config = dict(
    attn_scale=0.102,
    decay_shape='linear',
    batch_tokens=131072,
)
Each number is 128 + 24 x the weight over its row's rms, rounded and kept within 0 to 255. Layers, rows and columns count from 0. Numbers have three digits each. The size before them is the row's rms in percent of the matrix's.

# up: layer 5 MLP up, 1152x192, rms 0.0481, rows 111-210, columns 0-63
# down: layer 5 MLP down (transposed), 1152x192, rms 0.0481, rows 111-210, columns 0-63
up111 088:084137136100124154181099125132184109082157113106122126095144135071153105098115118119157137149148138121131125129130145107106155130117082124098121083145097127119176162125118138135150095127124113
down111 101:149090085168131106076137134107079146175084107159125147100118131150111121135162149094106146134121151160137137116137120130104115107162136120177115189119118181126085118104138147103087144090126145
up112 094:137141119146137167097147136169110113099144158135170160122195112138145133164130098142176107107099154127180123134174135158121095112096133165109136148085129145118114081119122127114131102113122096
down112 102:112115126113077129110149118134140142100095147144116156139175156108139154128128145123094097152109081149119094114115149128137104134103123097085140130135122104101134125095077126148128140149094152
up113 098:123109147147105112133112107135106092104117143087117156160134128115109131100115172086130118114126145112143112162103116136112103117118134115124121141155181163141149116098115107135140111122105172
down113 089:138145130097129141152136139127161138134118108130106103117174135140125153137144144166115156184146168093111126100153133142113149111117105118101084158101129131077131130145101107137104116126104128
up114 098:149049113095132132130085129154087107139130099099085153117155135128125158150137128117118176115137071101108128143122102126136133106156138162162124086133119099105166123098140136101185113118135139
down114 103:097147120157172110159157149119070132108138155093121118138161178168152152126159119142149103136162117145093147120101095154078135138128143150158148122138105131149168140135109144138144125080108184
up115 095:126115141149147123109123084120129119121128130125105116125120118114155085084085113163143115120094083151132099108132121113115124122141163123109140109122076088142128080165119091140131109097100146
down115 095:144144109106163131119134130127143154106109092095144118107118154145099157097109149148120118105195166100165147149139130152135136102169097104122094107141112097148140148088115135109142083109182081
up116 110:113090109112133075111141108139139120163123129150111055149137104135119108089163107115095103099081093113094167092123175086089067131122145124120149102077083144121152130115147093109130087139146146
down116 102:141155106108124111168144060130085100101137093101123136163121126130130141107125143102149131118128141111113174170169151110096128150163193159146122165121132106129165134147172098117137165146133158
up117 091:117148156171137104127139116106113091111126090120194135133130155144146170152144075166153096139122140115142105156148133086135126141149110134170145096103103107135162131099132154118159109100131125
down117 100:094148114143157097126144116123070151150172114138099127111141167111111102141124129091111130134133158143160154154103087150115120110114142101121125147111144156096093098123166115082114100110118131
up118 092:126084133157121098106113143099133119118158138153101125102160156086117134117126127120163128125106132149112108115137068129151161155095168124108120104123134129150134151114102089109118156174125100
down118 097:119177144152130136132171169155155162129104147134136138122117113106127147150123092110171080148132126136164126171157205184102123113108095104137109116133116134142123125101141097144134137132123149
up119 103:133119064163156124100120181082134171125120080113132162099142102097115136111085079110146113092140122149130146137131170124124084106118126113158126111122136090132142146122072094103107114087127135
down119 096:093130109163129098100167183153099136167141142114123148174144136135164132142119088124153118112155146135106124159100127139101133134142100135147134119159099113121088146131155147112145118113127149
up120 101:128127108136146117159126118160140142128137138177091108129142137145149109120157123129145137097148126124170143132100134106095121073119093123134119116090089111079132118106089135083141153136120076
down120 107:113150150132126157148095126146081119116127122059096111156146146107131102169128150138150103089113121117144163097140160094132113100159167083122151106053132097148135099140122098144118164092122118
up121 106:090066121086160101136145101109185137102142113073114113119141163112105125154137133136134113120090103122154116145128148148100105123139112151194118133149124149097159103141141099091131166147118128
down121 103:121123140129124113160092166135101103154140136113139133182139152124157152134137143164136148126133107147108122144106084122131117121154161085120127163054143129121153128164123154111133147140124132
up122 101:108130105155091122127128107104158121171127143139158116108170094104113106145094139123103141098126124143100136106147148164118130088153125151167150120137130134131085094140134135130152142121111101
down122 093:117113143112155127100121152160175144160094143119155134115112113079121127103140136142086083103148125066082113152133146151112140147155083148141131130126184161140136105118121110111119152155095155
up123 099:151124162148125175125107110136131133139128142074114114098097097141140125167160128117150137140078123163154099097111130107139143100147191141139128141119101123174134165099115107123141151172137145
down123 097:136119121148131145116159101115140112107136098111142119136135112169112121119109149115131115150151145130148116109129110156125118109161096138149157125118128149173141158121123106141089162120131077
up124 096:122168144109135137166181094168138220100114111123151131154146141090102144155127121099143137160103089116137122074134154123136128150117131123117139129123151115136171147127111103106136113195125126
down124 105:089154142135074135127138091147145190133124120120122084109122160152143117133177119074133145147138139120093103126124142080079144128150123118139125137125113118131150131110151114134149124158122105
up125 108:145172161146095142121094100096093145113174147132146152113141138130109117136131133097121094138152182182126118077117149125124119141122098121141068120119123098157106149141130096100071128114139180
down125 106:154127129162151137158118122128130118127133175148139094093117099141133138066079138169135151146150096147154111135114130157146127141133117101145085123144134124172101123091160127103092132089143131
up126 098:131104177156115139116071174159123124132115122144117137150139167120118100139091129125145078125203127160166113143135118088155133092133119109117112156139102161109110117102135096116123101121109111
down126 098:129104131113153119080138134176145133129090142108124144111135117091109087150146139160134161118176121132115189114150117142136139102104091149122123157110111130166124130109123096125145122093151123
up127 098:152107159158133107125104139152154139113119160147150134102133123124139108156164115143168128115091118118137124188121101145141123076118164193173121124143112100145138110117122128163112174114152165
down127 092:113132128135085175121106094065084155150125141138129162127123109122127129110149108157143143126159113152101138077107127138114122132089091115126134148100129119128097093136090075151123131100103122
up128 103:091145123125066169160093168133154150128106137142097105114124098131105076144118150170153129105141173090123122118124151158126107100115092130108139117105163124097146153111150115119111130124143088
down128 102:082118097128140160130147115102172141111101142088097128122112124178103150149126116112136133117131129108120176169094104110093137099168084164125113124136115124098128139108093130157127124121136135
up129 093:131097093164129145110186083128125159096085133157162176137125099127112150103167095111126095098152161113096127101139159170150141112136090145103093157140097097114143170112170116130134111087135115
down129 098:142159097136143115142085135112091120136100144149073140088131117152123150125105123143111109124111157129158128112087117139117097120154105127128118132115136134121136180137137129079111187131113176
up130 096:152128124079181133114127181118085146097095126158067162124151085110155106117104138119140130067124120139123138125148108130149113088138154131143118140137114104142149117138110114095129113100109084
down130 102:099144143108142126126145152153119085103180070120103100129185103125146098133149154141148099114121156104140118118157087104109139141129172130112075164130142168120160138122141119107148111097123130
up131 099:113137192145148079110142135136145157142084147119113153168138155137133098142105127133144126125118130086152112127177127156094119161142117131112118115153134170166100090172104128109147168124123154
down131 101:140138082085136087133121171139101098133109109109138149104142142151137120134126129087061129132122141097114116132125131124113151132097127156082097107117126101096118109152151120123121131134100085
up132 098:134156139115131126134172131127118132124149152133122118134164112110082162135177161140121136139144065130107099141118139142113155110134110132139122125131129083151171130076131134178127130144165129
down132 096:160132148097133148144142144133137079100158125141115119133127133131165140110167136130167127180138095149142138159141117109157116134098095125134163129093154125117143092090152096118105110117156114
up133 093:163123121182086103122121146148119137142091149100106115163143110095147103130113144112139161074123111131114153102154128115148114101124108171146084133117128115148072098098163156125159106125125142
down133 088:127133140104139123096163093149162149150097144133126100089146137130119168137132110102177194129151148096137171111151114097178095152124136096111094106118111142121113132099121117142142134135155124
up134 098:115138113143101118162116120141083107123143184105140141130111114159127103131141083122143119106118137115140142108120135117169165149151116101147150108163128122123152129055097103129088145087173098
down134 097:141136114104151097148162103112145178156124062155132116112168106129115137106161116152176103120081142076130097094149145131109122114122143154093126131115066151103137143155140172142125115182134155
up135 109:141104133106150115135144115122117132131144160131137099157150117144112143134122108097133068084101092095140130116172102169121093092119149143145131075115122132164112117114154147114172123135162135
down135 118:113139116146122157131113182133154106144108114132130120091108132128122128121147140146138189156174161163116113141087155103139164158167112116099126171132139113141149145157124130142079154105086108
up136 104:128145125081154142157131144149147130092120116155111114099118081140112135118121099105168188121117098148128152132171122152116161112094121111126081163154139108175092101131111135156123152126069151
down136 100:116116098171146164086137196076145115147110148141134097152171164141118109145169151138126131145112126143111145148148168093133124130097148151159145166120110157118126173096199120133142126119120107
up137 096:129142130115129135128103156107113087127122141142118118127141113124146126143080115110148170114138073144157130111107120098109146155143126141119096109110146086149093116170096108142116197124148117
down137 097:112114123126149117112147132177152152157110134163141128094154128154120116124153146165133103147139135111128133113167109124169115115111125125100080142133153163130161160142140120083106091171119074
up138 096:111099112111171161143108133072082100122123132125164156161120126103089117127169129148124128148131128140081153136170136159137134101150112154156101145135115126132152126096157111141144130172105103
down138 096:157154133130104092177113092121105093137101108156157082139120103150165170120124105112129139083091117142070170149132103089152152114138128114114121188116154136126103154097110181125134135110108109
up139 094:149098142099153139111094100114087111098168102140118125095111114154118170104110136109128109155139132139107113141151175161127094130096113136127110108097088074106111105123149126157104102122077144
down139 089:114103137090119113128087140128149126145093159130111077112097116165089099132136106170165122129109097149154143123111117104111144152160164112133093131158116111119132145163175125112128126100166116
up140 105:139127136128091132102086159083159114092151173113141136175113167132130092134095145144111152132129098126097165134085151145117135122120113133124164160121113133120147136092113133137112130146140105
down140 108:134116132108121154119131190136121135165097169103107117139121138125161106133135142130123118140092093125119139147132087160109137155164123123124172105132126089149150146172115124153153089106168089
up141 104:135144119117131107124139094092120095154077131081130118118127143115121146154102134093175107134136116160133119087111118084108129084133173134155122135169112153145136122161122110131130114177136078
down141 114:146154124101128161170120086117091149135070130084144176129170117145126134144085125144170124085133142163098172122118151113104162118087142107137127109149120109103106095112143123097131101149175099
up142 109:167133116136131097151146127090098126109142177114174162102088133110084153159094152149164127089141136085121122126120164128159145129113120145130084143115097123094152122164113089131097125148116141
down142 105:137150096109129112159167120113087142145127123183086136129130122131130128161152141168127104113154109162155121065078172156152139128129131123134127083087110149112188122117111137113108114111108168
up143 097:120124138129109125108121121115137155142136141135111097130190148135094125155092124095123121100167146129161111128109113091099139129137125131144104137169146133139120139172152151140120110143142181
down143 094:122168131110095130133113114104092108079131127124127114106155137145135109109122134135097114110107133113190086087150118119115114117110146104126157132142135127138105118121113148102109123126098128
up144 102:121129131133149113148118169111109121133170134133085118146129116135130137144113149076125149147130094135145131183133122111095122111093146111157125136115107091137112131123152117167136133133129161
down144 103:124159149108127110174117104142125124164110145141127109136125145167108127122109130130104151145120162127083127109101169115121118107119126118119103095123144143101099121118122139137137183154167115
up145 116:111102139121181126137145135076111132129055136077149154153149087149132107134133156134113129149172149144167139107142134140168115139120085116103142144167154136123151148110128110154110120174169122
down145 101:134124121091152118155146124094148154132127141079114084129096088140128143127120145151125124128133130124141119146151100124159147143142109120098124101131134147081190122091098164111155146129120090
up146 104:169111158113130110152124072123085152129109138117145128103135145137094144136137159112142126115175161115151172125109159110096135119153121165112125110122114140130123116156121145127107096127093133
down146 096:102112157156144121114113124132138098134146098080098121111130143177135072176167147151106101088124135107117111110056135119144116087168137157146125134128151116167086099100091125089119120166114122
up147 089:139097115145140118137148155164097137108153115115102153142129073128136123136154159091117135191088127139135156133123126101136130147129106123078122132137109149100140091095140069088138101183137108
down147 093:147095133132134070105171139145129096126150109129118106127144153150098125134119128180115138119146117134118147163136129113163128118076117120074137121117126158104167105137100152081113107149153122
up148 091:175074123129160168105124118103128115121150122078143151173139145180139121117122083148131141099136128114145139143110186115126201115144084140155099148132128145115118133125144137109107149140145132
down148 097:123157137107119109131147150140150100125082131146138109086127167133131106137102095164170105146097097150099099168122111152151094115178142139110114126142085147161118119101118135084139129151067140
up149 101:140122145168126147108132106096124136148145144149116122092126123147119125109094109142117174150094104130096088108106216124165141100081104124142152143157156189157151144147099123131143136095141133
down149 099:114136160111120118110157125121121120168121135145128123100163155103126116117086101127100141133148139104122108063149161128130114118150188112098115154166152135138114134125125122125125098156128121
up150 100:130119115096188166128136150145115143164110123139093109123107132134103138129141110094101100131145157134109110076143087140150094107174138100128148142152184111106141141110179149132120120141143177
down150 104:102091134150115155103115133082144162128106114083090091105105161145157116149111123141132085135158126130168142102126126100105126138104121139122088137169153147102138130114089109139116119123119138
up151 091:163107124145148127135075116135049125125103117139141131145161126131114092090143163130122123126173122169082119164117132109106141117096110107118115142171104169127171073171093130135113146122122107
down151 093:131133103141082152114101110116133137118139127153147136124118121168156186102123114109154156189088109100142114154146127151117111155127121123124139129107149096114127181124169146134110097104136126
up152 106:103115071103106169119096134109172107085136113177110163137118165096121093157103109147112131131102096145116156080144113154158137105106142163122124128134100149120121092163090086077129149170102120
down152 097:140142121125158134057120149138106129064104108128148125163168132077129125166093095130121130144137120127172144116077100111098120103090143098112117132117165122149135163124161112135111140118122117
up153 091:153148138095117120092157133150171143104160108119149132123193137139108109124126096096153132151081099153144121106125123162145128125136133111162107102113151129147111184167129125104156119138164141
down153 091:138121158162127137131079074080107073110154145087134118137135112109138108112138172107084084161126125133157116109128156125095130131139108172097079143129133147121150161145139084073146149172155099
up154 089:150134143103113131101127172118134174107090135129128181127108088106176129143135131123132120080074134092115180109108155121116107122097089130125090152124116124118115142136134099130162089172140103
down154 091:075095126108078173119121121115158128115153079131128156138081122139110127118133099086142102137096133164128119144090145140105120101146118148142103156111125086075145166097155140107125095096085096
up155 101:099167125153147174144145131146168066129130134145106144136100127067156143134123137125120110095143122157144093097136131145115138127107188097127111114164159107119117088154115127113141090119112141
down155 103:092118199174121155135159075127155131145187105149137128165112108152145146166156152152161149127141132102131154075152149154119150122139177155113124133150146119135121143113111135145125117179118118
up156 088:134066132096135149094132131116144086077125066153097118135127110067150126132111133124121109116165104126151099133113117116123103161142105170104138093150142158127150074131146085128155107134131146
down156 090:101153129108167080156102114109130067151115151131083085095168156134145125125132147105137161124106126117109107111147106168103073149143136130104143123120149107141065142069066118107133119150143129
up157 105:098150115086135136086173150138139093124152141097114144161117135121116123113143135141130096131115140149156090120114091102151160130121131120168141123113169098123107121143054137165097105110172133
down157 104:116100124124135170104077152167132135143152151134089117099128150096103153089130110103166103110123147184172121079101136123147146131075125165109143120152148139164082116156126123087099158165080144
up158 101:131111115171162133109089148132102146164142108163129157162120122125157138115129104124153113133137093098160101076133083149116132102142145150129138134145108110131155116151099099124126104166099158
down158 098:161123160061106125137123167147108091135159151124106149109156141131134100137109155139129170154156154084054112131106129088136149121073120101114148142120085171102131155123133115126104109132140110
up159 099:157137096139111121106127165144081138087138139128143111156140122163153086128116119122117157094105132089114109103153123105111111086151138109128131143137097122113122154109135129126122139167151114
down159 102:116154106069105128106119176166086109113110153106156092136142146126123160108110099112104145123120118116157122138180173174117142133151118131152107138092125154127096149126127109120121180178152117
up160 106:150145085184104155175126126099119104105107157142175151140112096114147082131134104159108117137113138176111097097158164114140146138175136144154106108139094117129123102187108072101103145139169117
down160 108:145139116158115128125161172098103107118136122113144142163123132128144120093155143149108120126173145156124127132146151152137136143110095115120115152118090142164144048158104121123078128149138115
up161 109:070069157109115139093097102095130110115131095139089091132079142114084136093103120095100131139107149136134121108095091113122107116118147132088127168133103176131118118123145142138161096119111095
down161 093:163149095102135147123131125125101092112135105172129137156178124106094099119137151151131096139102094125119133163126131131158108129126118143129143155083065089088152129131124135183133129170164143
up162 107:139122096164136147153124084142120136143140148117132150127106088061120126181138144116077106105131144125151157114131140134126121102165118105171149130125125146193126132158135119144088119161110148
down162 105:185105086151083134158107141132153111157148124129151140097117076131124129156178090168148147092123118088098126112125131153133124106192076138129126162150129134158113146124197098172107135118118134
up163 096:121134124120096127116133127122161148101126118142134145090093098119117116151106108121149154093162125143085118113171137124101142072114121138134131163142126092122083072102101053098122119145116129
down163 091:120102119115140150107168163103163151146125125089122154151182126144114164126161157122139130115164141121108150084110146156111141127143107157088143131085120120114146115124109129109125152114170136
up164 092:132141097114126110124120168147174131151151144116129111120120141115163086120127170118137086121089114130140101088120150088136131108141113157102116135077154111109174100149145106127153111151143094
down164 091:109151152146158169065150113108132118123148165141131185162160117121128097120159118123173188129130094134105117186126137131129143124119087157148103141153128149119138133080136133149082132128118134
up165 090:110073145159148098121163114099164133143139123113121118107122140113109150135111178169154140111129144162135152146115154086126160150086127104122159126118105123158132120166142114139140108114147133
down165 092:154100119094106133135151137120128098115087138139126133167105098163167117142138113123076083181147149052115166125152097077122121114152129120106134114067135128119103117105110097114154134168139109
up166 093:101129110133183174122127178120165105160133115137082124125149126141180104155131061108143142102109108165101111086118106120154123085093102102164118109118134129138169110085150143109114117100144136
down166 094:162081149136111109145127093134130148123147137160139141127118136111130141111108150117136056062126166094119129166131169131122101155128122111129131144189105126134115171160123131129163119104127145
up167 112:110192119126115131140115138145144121097145137158108140161155109135125125123118129123141161121128085127126148120137075124135089097071125138158118158115133133093133092080122106150196102101119128
down167 113:110165109112101133139136128129092094180106125113092130138149164144143140132123155127144077132092057120147141110122121107140099139079167113147117134145140138106142151105126175157169155145111144
up168 095:141115143113135096177120119058110100121123147147126117129125163122113162130137118133103123077152113125153137143093154117145110142087109114133106121201142151094121138129151137166155119092144117
down168 100:125111157134137100131125097098155079165117076126070094130115094172127104108116126085135105102130126145143124105104186121156125129149126138115094132112137153116150185108140072145131117151133107
up169 102:088088202122136096114133132110117152119133144103096126097151116073118137108095138108105094117116123108162089104146109112125106114090145129095155131152150117136122090162115141104112135102150148
down169 096:106128074146124125106130124112143099087137155097123182124093121116066129123153136070143133172135098127136114094099155142118117146136147122116113122082121160139144154118113136122120166108144126
up170 097:145157148100096150163127133111080149095117124121116138135166099129135148125105145147118115111122091113106145149151075126126107113120121084136072121128117097147123172122136144133114146157157164
down170 093:108170129123093124106158170109133147084123140163108129102068114115120119121128180123132108188149117168108134152148151165127119119158121129152148099188090117166118150135110105122122091115127152
up171 098:146082127148130155145153146139114153112106112154156133120096154104117141143138142135127110120123118097077152143121172123155146140133139143100136139135130093148087136122082132098149114081141149
down171 099:102126115096119118109110140148145120142099133066120098144101172127110130127068108141106145118114131159150152096130135138149112151163094128111106103140128107163112137106151103091150124123163132
up172 097:142177161125137141094061145079125086139139132145106132119151150139100124129134117136088108161135100108111110140114131164130097110099121083119103088114094121145111099119136158145070092180143112
down172 099:139123147103152136163158134116121122134151141102134123129114088125102135089098142154131152145103139124119151147125113145163114141160155123140133094116100127066129125103118155128145139134113127
up173 108:121158127139146154149158105106165143142137090096150117126095146111062107122096145111158135152129136123151134133074183112143134143140143154131135120135108132113103133126116136125113141171146086
down173 118:180144155126106098101107112125116166144101121151165161111168128108138122159122160186174124113117104117117141092131152089106144113105177139148090081083096119161140160104131137093128136144124125
up174 099:135142161124125157150117115130127163094142150120116146099150153152156130117094137142099167108107151101133114148103132096123147150098102129130122179106145109163154149097107138143111136156151108
down174 099:094130126094134050099150148162169127106126100158145127157118113119136143146107130156121097122153095128087163075137109160121131130157134154139119134124146171129135116116122122163128111109159131
up175 096:121139159124120120090140160122133093145144121152141123146141133156105179133134159154145142110112130117128132106120110112155109056116117155157147146150127060133117136116126133120100136099129135
down175 098:083104148102132168139105131109121102129091200119156148128116123115125137158139163169161115142139175136112124149156132100139125142115150144132114110103092141059118135112107155122157124149170098
up176 103:140165085093131171082124132128139133101143085112136070120142127156138138143118149088116133087134088153143107152136111167135085134140141138142137150087083137136112151133150123125136136120091139
down176 102:137087106140124096155172149128154112152103125135113130128130114166142093093149070130092104133076126137130130136093071110145100116152111199155113145172134124129161117138136095096142099073144151
up177 098:142127147155157182133111149183168080135125097103114144081114157131147142137128114109120108146141124165152131162156115144126064133089108133154153134150136155125167121083089121153147099079108152
down177 092:148109094116138086115146149116134172119142116124120167106105115093136168130103153139137134138100158140133105145109117128117153152143119141107077091088102086126092143087150142114086096147142098
up178 090:172118105146105155140182148135142120106138145149112139100144131122164132111177123142115130149130135110136122136147134157140144131139113095146115149121144140126143108144162197112129121108142169
down178 093:135151169172150085121094140092084104123095160105103094119138105101177135137120115128156143143194121143080115137111151104088138094101126104139132115148094161135100137161116115122119080162140160
up179 094:197134143136155161121113132146085098132108144111161162125108166137165150137140149107181125155130134127107131163116137107157153094096132107142119161127133124122132127113087148120115137149146137
down179 093:110134083138150117160099133170111112113163075113140155145138109134101096110087115123158168133123132154126122124131128145146120162128102135111136137095131125085132161133118116185077162152136091
up180 098:195089092130129145145120135119126099081108114108112201188145119119130126099102168143142073165140115101137087133193143158133150108130131162155129136147112114124137080102138164083144113118149126
down180 097:131135121134154118134094093119101163094119145110113126152122099132132085122096116093180112136107141102156109140137151102115108157100086130175162142098127102120146135151091132149116117155137124
up181 101:139120115161191105115137124109137087135111072127126125102128118100104137144111139116149165122139125151175138132078112129089110148102116149155106095135110136130109092120118118108148147088117110
down181 103:121119123092138138087135129095182157087128153150173162115150176141097165194140122068104090103083156094115135119164117109161132109146156108106139129121149076127100096185115140133104135152131160
up182 093:145085160102134122105045127167134126107097086112083114090160137118133109106127134124097146092124125121126100122119125129146146159132121134097125069129137134113143113068120131124131139106141113
down182 091:127126130122123098124160095131138135140166164109104113118144117148082120121108107135096148103120120132161123109110085155083099167154104137137118144102143121140098200111123125152127104124131153
up183 110:135119165134072134132115172095109154146156092114149109146144119143157132141125111120109134140116133121125117143117117112142130100140133126104100152128135079134085142117121168139123146072101085
down183 109:128090127119142101112125081146149130146139114106160147136121130137173130124121124143105103139111110137114153158144119107147136152126147116069190123112104034090088121126111137168145150112118149
up184 094:109130125105164133138102163166114119151108158142114125144137120115149151118111134122078112141138130115174107108115100129119110093145134083097174135102128153146155171135136151129119122139148135
down184 095:120128149157115182062133117082119115122140154171120133129123177143120092097141143090128120160115087101152113150168107145124115112160131129144098166153125139130114124121093105132123103155104113
up185 098:123109122127136163123125105124152118141111124113108137180144087106133130120125131130147128123115106144115149157128095140099126149166119145140091132160103136098131114155133108104129104096111117
down185 093:110125140153118129093102158101129139083122142139134129110147109119125132152083113145183154104105124114139109150125148152168131112101120106137146134114109072125177106089113095131133148112132123
up186 106:118110117155139137097152156132119112099101125148067117139106110135094141107123115124142082112112090113120146128121097115098119100159127136113146117129115146126142129128117084122141125111099136
down186 101:089108162107140115122119146143094126115135139149141103111135122142163139099134120174145140122140107123141100141127105143150119100116143119125140127128143122086159121109153100163121171136155143
up187 101:147159090140140136109148148158121143113115131144136060147115077107129147110150081113129139116123161106129128102111186087149146107099131094108171125139065160152142113138131138104131099147149139
down187 099:110143121116111113109115110134146138162143129118068112139169165087142139112114144119104144150073101148103085131137095105057123113148104127102121104098140147136136159122126137135109118148107144
up188 093:162108113145137119138127118115108110154069116092166108153102119123134130113112098126162113137157097131160127158110135133134128127118123122134141089159119149161157118106114139106108115156127152
down188 090:121144121116125128113097091156113121149160116154161184127088168138141155129107153147139149125106144134153132159135151094150134126136136131105109148152149138135122144160137106141124155137142113
up189 098:116072098099135143137104110156124121156100119117122121133092100166129138098093162134133128137127160112148146126089169146163141141112177110184154162099134121121103127126111108182080075120129146
down189 101:104152129153146108173135144116101136099102133130171162122165146096157154142138108174128100113137144106096150116149135159099164142105113119122108160130161107107094158062124132126128138112116106
up190 104:100143165125111124155157144153127135132107069136107157101073117140087117148114071101122133124127099090142128076139129126148152112128088158115154110105099193149132117142149134114134087139154117
down190 092:105120140192155132095110087135155110148144125116092114112117131116132136090063139147167157120132145146117127102121141124120157160121142134104124160124121109143113152086175086114121116139138125
up191 098:132140138124127130129163152109115135103137138131099124097123122140115130111090133109141128139168129116110139102133147138154134165150056111124158171165152113133143134158092117123140110092079140
down191 093:134197143191139130151101109106111114145158111133154150126139126120147122072122115198107153092124105165096159125121140104128145120133137141119138088139122115132143127111158114125112119123134096
up192 100:137125153186132107121151117133137135113177138141127140140111163121107116119108149112074097120145117091148132149120127157092105115138136079112124093141110140144153100086122107105122153064140117
down192 101:117103168111125094106142134142119139079083105120121105156125138129152151135099106137129165121103140124127184179151136108147138097122142099110094148108152122087118157093144173129121137131098117
up193 098:113155132125115105118126156143124119130139117147171083187119159136148119129127124173135169161114101144120115120157131121155115116088132118145144143135065163062129155137098120088113143120140167
down193 102:113100124140136121117126148167162056148145144109113150119167099142101137121144157105109145144147149127103172133121110190161123135119094135163151117124100155132134140147143090133117146135138154
up194 102:113146112132150136145106147142136127081152139116091108112109125134110143106125124129129102150120125149142098157125138124129184123127167106135154151118118108130144080120115157129097114165105123
down194 100:108074150106131174119128124135103149118140108135122101125117138153118140131131147131125141115138141134129169092103172125134117139165145090153171117086174139195142093100146116146147147125118098
up195 101:103183062122093088145158138150165090123096133125109123124101092152112136101087109139108129139138128118096159126132134117108155147109120094158126147101118103123147114168088111127101111130129169
down195 080:133145146104116136141111115094084132115133091103131134093171114144151088101125128125136111140146104114091148113133085135089104107090147152090167143095104126086094084126124115151116134124131124
up196 097:127138092132130085155096124134169098108094125141125089131111121149127142063160137106180114113171129132114144152160119113142103118134093128128139141134124127129111112116077118167157128145155068
down196 098:135138120088151175112108100128130136119178130164158154163134124112127120188117128158151092153115127139145112158163137135157125125133103121113121123143131163123107133131152115153111128155171151
up197 101:103087109140116095087155140129081139115086147137112149124103155136100136080141132131140170112130153170139108148119103118109121107112151120118136122111118135093123166128135104186151160093124096
down197 093:135109070120158168162113127137122134164161110174131133099109142118155129126128144156110084116097118099084109108122095082164129125074147141171116115120098080120105120129158099137128154115096124
up198 106:104153082121108127135109134139127154100163096131142103108094141104093177138130092113135083138133111115149130116094145118114161098148117097134134153102144108136129156081136148105125168104128144
down198 109:141131117111097133134093133156110152133139137120110142103138092157087185140109108154181143123114147145105134120105105176140161116113145133140120120088132090099107093125160113121126179128164127
up199 095:098135130131208137096125131129103130089135144123167130084124137134087109151120155120122093136186175121112137120105181144124095107106131139102098108104136093156106161132139156149132165137135103
down199 095:163137183118128120145180135135115130148118129163122133137096156132132106116130130093107136117156100163156126123118114128138132147139136106126157112147073114210119116171163136097115106116136107
up200 100:107128141129152117096125121160110150153121119165115157156087130111126108149131146069098122146090071096153140144110102150111137138160209147152108127108099125135134109112141119161108151162121153
down200 107:167120138179153144137107124085157159089135121113114118116094145071098136170124138137124156125106131178150122164098114098090154158073071115136096084128139143173108109103102136115143133164129110
up201 098:102106112119134107103076124164175119084108123098111136155142159138126119086151100142114091111106151134108152128144094136167155121135175124142138109125089083127121127146130141108150107122132146
down201 094:136142135144107140104173135094064129098110157154129127137167118106147138184146113069122114122108148149104126151117134148168115142153145120145147146147152115153097111155116161117115126137113123
up202 094:093143082120161149107191119135116141145103134108157100139094122116108113141089078146146135149163147121123146113067138102110112150146149146083118156136170140162113172151106110151143128099159166
down202 097:187152146118149097145131149139131149125140122170130116115074121118145148118100119135087136098073129152153137109153117078113126102115149150131154136121088119165159122147101179159083113156134144
up203 100:097108129086100113156088140126102183092138191114082121116150127154121109116114130129153149126128146108138110139139114136117117115108133130087144112124132156132138137116095120122136145114115139
down203 102:179103157161148164130201102157102122057124149117163143127138112148135083104126091125143127133105110080143080148129115123102110146111086146128091100139145147090156159100160117147142130103102077
up204 090:120095140118122148155133115142128117126149127163122116156107138117136119119104120122169119136125113093158108134072105124138136154123139140107133112080143120091155085115140143176145162156137154
down204 091:146165109137153122154129115095117165127086164105185140164119104113129134171108154122120147139140145150087136118163145123128167120109092159152164160137128155136102138131168129106140128104121137
up205 097:185149146131123121124166098141126115135135108109143096109101108106153065146101137115125141155111090150153145140124111138153159106080100140153141115119171144110160126163093108159124096136153114
down205 095:170165102118147116148162119134128167144135124087136140128104104116072154121135155119081107102104116094072103114088147128156142138152132150110120082140121131144146119134120115140123171146126115
up206 106:088130125133161149082122115140136155094128098115097137097182110128126135112106138143116122170157128121111104109141184110138144131107126111124108128135069106099147111183112121092140101148102101
down206 104:112132123123128105134092116099136067130121139135122146133131120117173109111136174144168160162120154122157152150145161106138134135132139105133170107151104143121102113061104150160142115125126110
up207 096:129173148121128102108139145148148134139125157144170132119150086127127086128146132085139109126145133083112150149089099127103109107103111147091141145130174125138157125136136122147133126104110122
down207 096:173158139176079111130094152144108167117102163088165114116094100131121131115117135103151124142095108141122113160149093173122157133106128113155116111116163180105095137122138148169125106137116127
up208 103:106132126139107133118124128152097122107111095141158176101166128112111093148101133145170131101124093201151160143132071162126126092106138085121123143117167131164152109120158077105130146140146138
down208 099:158133174133170125156146132098132151125114176151100115158170092128147165097141149126152086145174149127116155120151129115131101129146141085109135129146159087155138149112144135128103121116079103
up209 101:167126150132130122111118140128115135128115167088174095118138140126133098144145121098140147125133144122125144114127115131123167129081144112109140145118125193133125146074137118138149142174147122
down209 093:108139118105111168112112070145168186120126097144122177088132088121154127133138110146113105130131109114131084097136191099125101115148132180108140146102120113125112157163122139051080146099132142
up210 097:132170096119118122146148161130108117092126099132145124095117146157157165141079117105156124096135137172104110116150095126147119106149138146171165095095142184150140118113072152109110112119146114
down210 098:121134133127101163141095121172142135159095143086083134094137076143180148146119134138133105136125137134156090120138124123108128137149095148149131141156151075173108124137138123152148127166143137